From a checkpoint of a small transformer trained on Wikipedia: MLP 384 squared ReLU.
Each number is 128 + 24 x the weight over the matrix's rms, rounded and kept within 0 to 255. Layers, rows and columns count from 0.

# layer 5 attention query, 96x96, rms 0.0673, rows 73-95, columns 0-95
[[ 82  98 134 161 149  90 119 135 135 142 138 121 143 162 119 125 106 121 121  98 153 134 109 122 131 120 114 113 110 107 113 142 142 124 139 121 148 123 121 112  93 157 163 154 124 140 117 123 133 182 128 110 124 153 143 128  79 127  87 115 150  93 117 115 178 131 133 144 117  91 121 130 131 119 141  71 105 144 136 124 104 108 112 139 101  96 115 107 175  86  87 161 148 161 138 119]
 [174 138 148  94 126 101  89 118 115 122 113 148 142 113 139 106 151 106 120 102 122 163  77 159 145 129 115 113 175 134 144 149 137 132 125 120 142 134 123 136 151 113 134 104 142 124 123 146 140 103 123 151 135 105 146 132  94  93 100 147 140 105 155  97 126 121 121 159 114 112 147 134 111 143 115 150 151 121 112 131 124 113 122 144  92  92  96 162 128 122 140 142 104 111 127 156]
 [117 174 158 109  88 142 124  70  76 117  96 114 158 162 156 152 121 130 115 120 183 145 123 136 107 159  73 117 155 143 108 137 146 165 104 141 165 124  78 151 196 129 130 162 147 140 168 135  95 174  97 163 107 143 108 104  94 142 151 105 150 140 147 142 109 114 172 119 148 119 153 175 146 126 158 138 133 102 147 137 142 130 155 100  99 108 116 128 129 181 160 110 113 112 123 131]
 [106 112 134 155  82 134 182 139 129 110 121 166 113 140 153 126 140 122 151 147 154 148 109 139 138  90 143 130 109 142 164 170 126 137  92  97 119 114 109  92 117  94 138 190 108 106 112 152 121 111 157 130 105 100 162 129 140  82 125 142 140 132 185 122 116 119 104 125 109 100 119 131 106 138 138 152 129  96  88 142 146 136 107 130 129 137 138 113 105 123 137  98 125 123 111 122]
 [143 106 151 190 119 127 139 109 148 149 152 151  84 150 113 128 142 115 134 113 157 140 145  72 118 133 165 147 109 127 136 105 149 120 100 147  71 143 119 135 120 135 141 140 131 109  68 153 109  89 123 134 160 132 175 145 144 129 107  84  98 169 148 140 122 113 127 189  99 135 135 112  98 111 118 120 126 116 109 148 132 118 110 130 155 119 102 104 121  88  97 156 138 129 122 116]
 [118 143 136 117 159 155 120 100 159 126 108 111 151 116  93 133 126 132 114 116 107 114  92 147 138 123 132 120 136 131 119 154 114 143 112 104 133 145 150 124 162 165 106 127 121 140 124 144 106 142  93 118 157 127 128 126 149 152 145 150 157  98 145 144 130 107 141 129 150 102  83 128 129 133 108 108 155 116 117 120 123 127 171 128 137 116 131 115 114 139 130 108  77 121  93 122]
 [130 119 150 103 124 131 128 106 148 105 115  97 125 126 107  74 135 105 139 166 127 103 118 130  85 105 116 132 119  81  89 110 101 118 117  79 123 134 132 117 104 145 111 152  71 142  78 116 148 110 107 143 147 104 130 151 136 112 117 137 118  86 122 188  77 146  96 122 129 149 151 115 147  89 149  93 151 122 141 146  68 140 133  96 137 134  88 131 120  79 130 144 178 157 137  82]
 [126 113 130 144 124 148 120 122 171 153 169 167 195 105 133 115 109 178 160 110 118 153 110 138 136 157 116 123 123 127 147 147 129 138 109 141 118 115 135 124 104 134 132 121 119 107 201 157  83 100 149  99 127 106 128  71 118 132 152 102 141 125 119 143 139 122 101 115 123 143 157  95 155 115 150 142 123 117 150 115 132 148 115 147 163 130 175  98 105 129 121 118 107 129 157 126]
 [130 134  99 147 124 130 112 106 135 170 104 147 131 139 108 126 112 135 150  96 135 139  91 132 153  83 132 117 117 101 162  88  97  99 122 122 133 164 128 111 147 105 136 137 156  84 136 174 159 154  66 127 162 126 139 150 165 121 124 185 116 181 131 149 144 157 143 143 202 137 165 130 140 148 161 106 120 119 108 148 108 127  97 107 164 122  83 127 163 138 137 131 139 157 110 171]
 [100 132  82 130 136 117 124  91 115 139  95 105 142 101 113 128 122 125 123 127 149 178 158 127 135 124 142  99 112 125 132 143  85 133 113  74 121 122 106 163 149 114  92 145 157 147 125  97 111 130 102 127 120 118 174 107 119 139 104 136 144 154 146 143 126 158 124 130 136 118 161 113 110 154 130 138 129  93 138 144 119 137 111  95 155 121 127 142 158 161 141 108 125 107 148 171]
 [156 123 145 146 156 146 130 146 132 122 149 115 151 150 141 170  99  99 169 147 147 155 133 119 159 130 127 150  94 137 101  77 114 160 160 124 132  90 127  95 119 126  87 131 185 128 113 129 164 103 149 103 135 141 129 160 153 181  64 122 119 143 152  88 126 126 125  62 186 156 160 106 155 145 120 167  86 121 144 153 112 124 167 152 108 132 134 165 128  79 136 180 140 163 107 154]
 [110 125  91 127 169 137 117 137 155 145 146  83 123 156 118 126 114 134 177 105 154 101 123 129  61 126 142 123 137 121  84  99 103 115 149 142  99 106 155 145 103 148 131 112  91 121 120 124 148 147  79 148 148 103 113 128 140 137 119 143 141 152 126 139 120 164 127 140 149 102 100 137 117  96 126 109 162 141 129 168 101 137 109 149 125 113 128 129 134 118 112 130 155 127 142 125]
 [ 92 134 153 131 131 107 140 151 173 113 113 122 172 119 137 152 171 154 117 148 140 145 136  88 128 137 101 154 133 118 172 138 147 131 119 138 109 151 114 127 115 111 152 144 149 135  91 127 160 105 157 171 112  99 134 135  98 147 106 135 131 162 136 112 103 121 147 109 118  92 163 145 136 158 131 120 100 135 110 150 130 159  94 125 127 150 127 110 125 161 143 122  96 150 124 118]
 [116 114 115 133 142 156 183 120 115 105 127 111 135 166 160 136 133 110 129 128 104 123 117 151 137 134  85 113 104 124 132  74 124 158 121 114 151 136 134 149 106 132  99 114 150 102 178 103 129 163 149 139 137 141 145  98 117 143  85 120 110 170 172  86  88 127 142 123 189 104 126 122 113 109 122 159 130 170 148 127 105 171 169 114 142 120 130 168 114 132 124 162 105 149 152 142]
 [ 97 140  98 133 131 136 118 153 129 109 130 135 167 158 147  98 147  97 130 126 122 136 126  94  98 108  82 127 166  98 173  79 150 129 171  91 146 131 156 112 127 123 129  77 124 121 130 108 146 101 109 131  79 118 129 148 116 142 150 146 104 127 131 136 148 128 170  98 141 100 118 163 136 142 135 147 152 102 137 140 153 164 145 168 143 116 150 147 126 147 128 135 130 115 146 147]
 [100 161 115 116 144 105 147  86 109 143 116 139 124 151 139 131 147 148 131 103 136 136 112 175 109 108 109 117 138 110 113 118  75 149 145 156 116 167 126 154 136 142 116 125 153 153 131 134 114 118 138 116 172 163 121 106 138 162 142 142 146  81 139 116 183 110 165 122 113 149 112 165 170 106 152  97 144 156 159 100 117  96 131 133 124 115 118 141 120 172 139 120 135  74 118 110]
 [180 134 133 110 103 132 119 104 110 147 137 115 116 121 140 128 121 134 136 133 132  93 164 129 154  96 150 133 121 123 102 170 147 125 122 178 105 125 114 110 140 131  97 109 119 100 104 123 156 123 125 118 123 137 159 143 160  63  96 119  91 116 134 170 157 145 154 101 111 154 114 103 103 199 155 139 148 134 193 123 157 157 158 127 123 125 130 107 121 131 108 134 112 141 106 141]
 [135 138  95  56 148 149 103 109  96 137 136 119 139  93 119 120  93 116 137 140 128  91 136 115  93 103 175 118 139 130 116 148 127 101 136 117 125 134 152 107 137 129 120 147 158 151 111 132 110 163 127 120 115 118 172 137 155  98 149 144 140 166 130 135 141 137 109 160 138 161 106 150 140 144 148 128 141 146 108  98 160 135 121 119 120 137 114 141 107  98  99 134 157 118 137 143]
 [116 121 128 134 147 109 183 136 148 104 138 113 114 131 124 146 137 131 114 146 143 120 147 119 100 119 143 119 120 138 114 149 140 133 156 161 126 139 151 119 132 103 136 138 121 143 108 143 158 119 120 136 137 134 130 115 126  99 115 161 117 141 140 130 148 133 138 114 118 120 156  90 118 132 121 143 107 111 144 103 126 116 152 129 150 124 116 149 127 103 152 105 123 139 137 131]
 [137 136  94 119 124 117 126 146 148 184 119 142 115 162  92 164  98  90 166 112 122 162 156 116 129 113 125 129 158 107  89 111 119 134 150  98 159 121 146 148 154 127 109 117 134 131 109 136 115 150 120 134 139 134 113 132 159 119 141 142 144 118 102 106  95 119 170 142 140 157 140 125 143 160 158 134 119 140 146 147 102 111 159 119 133 149 150 104 142 139 132 128 118 135 109 142]
 [144 150 134 108 118 115 159 113 144 114 111 147 111 119 127 129 142 115  91 173 144 152 143 154  95 128 113 126  95 157 144 149  98 124 138 112 132 124  99 140 148 159 151 142 128 143 143 156 148  96  93 129 118  92  98 147 118 117 102 114 150 116 106 126 119 113 127  90  90  94 135 149  99 117 110  95 137 118  88 157 108  64 109 136 120 109 144  80 145 134 109 147 132 136 144 151]
 [113 112 121 136 111 110  87 152 118 150  97 116  99 101 129 130 111 143 119 138 119 126 108 106 134 140 161 123 122 107 153  90 105  91 112 127 116  86 122 102 151 148 147 138 136 135 104 125  92 138 148  88 135 131 182  98 117 114 169 132 125 113 116 126 126 133 133 159 121 118 120 110 152 142 159 122 144 124 139 125 145 135 140 125 149 122 107  97 157 118 119 153 138 120 117 122]
 [132 147 138 101 133 149 132  95 124 138 127 124 132 137 126 127  77 141 110 147 107 151 139 125 101 139 115 130 100 121 186 145  97  81 121 120 123 103  95 131 111 126 153 146 116 128 143 140 100 144 181  82 180 149 115 144  92 134 165 123 116 133 156 122 147 110 141 135 128 122 112 112 102 135  98 140 130 108 127  58 112 143  97 138  75 103 130 151 104 169 121 114  77  97 141 147]]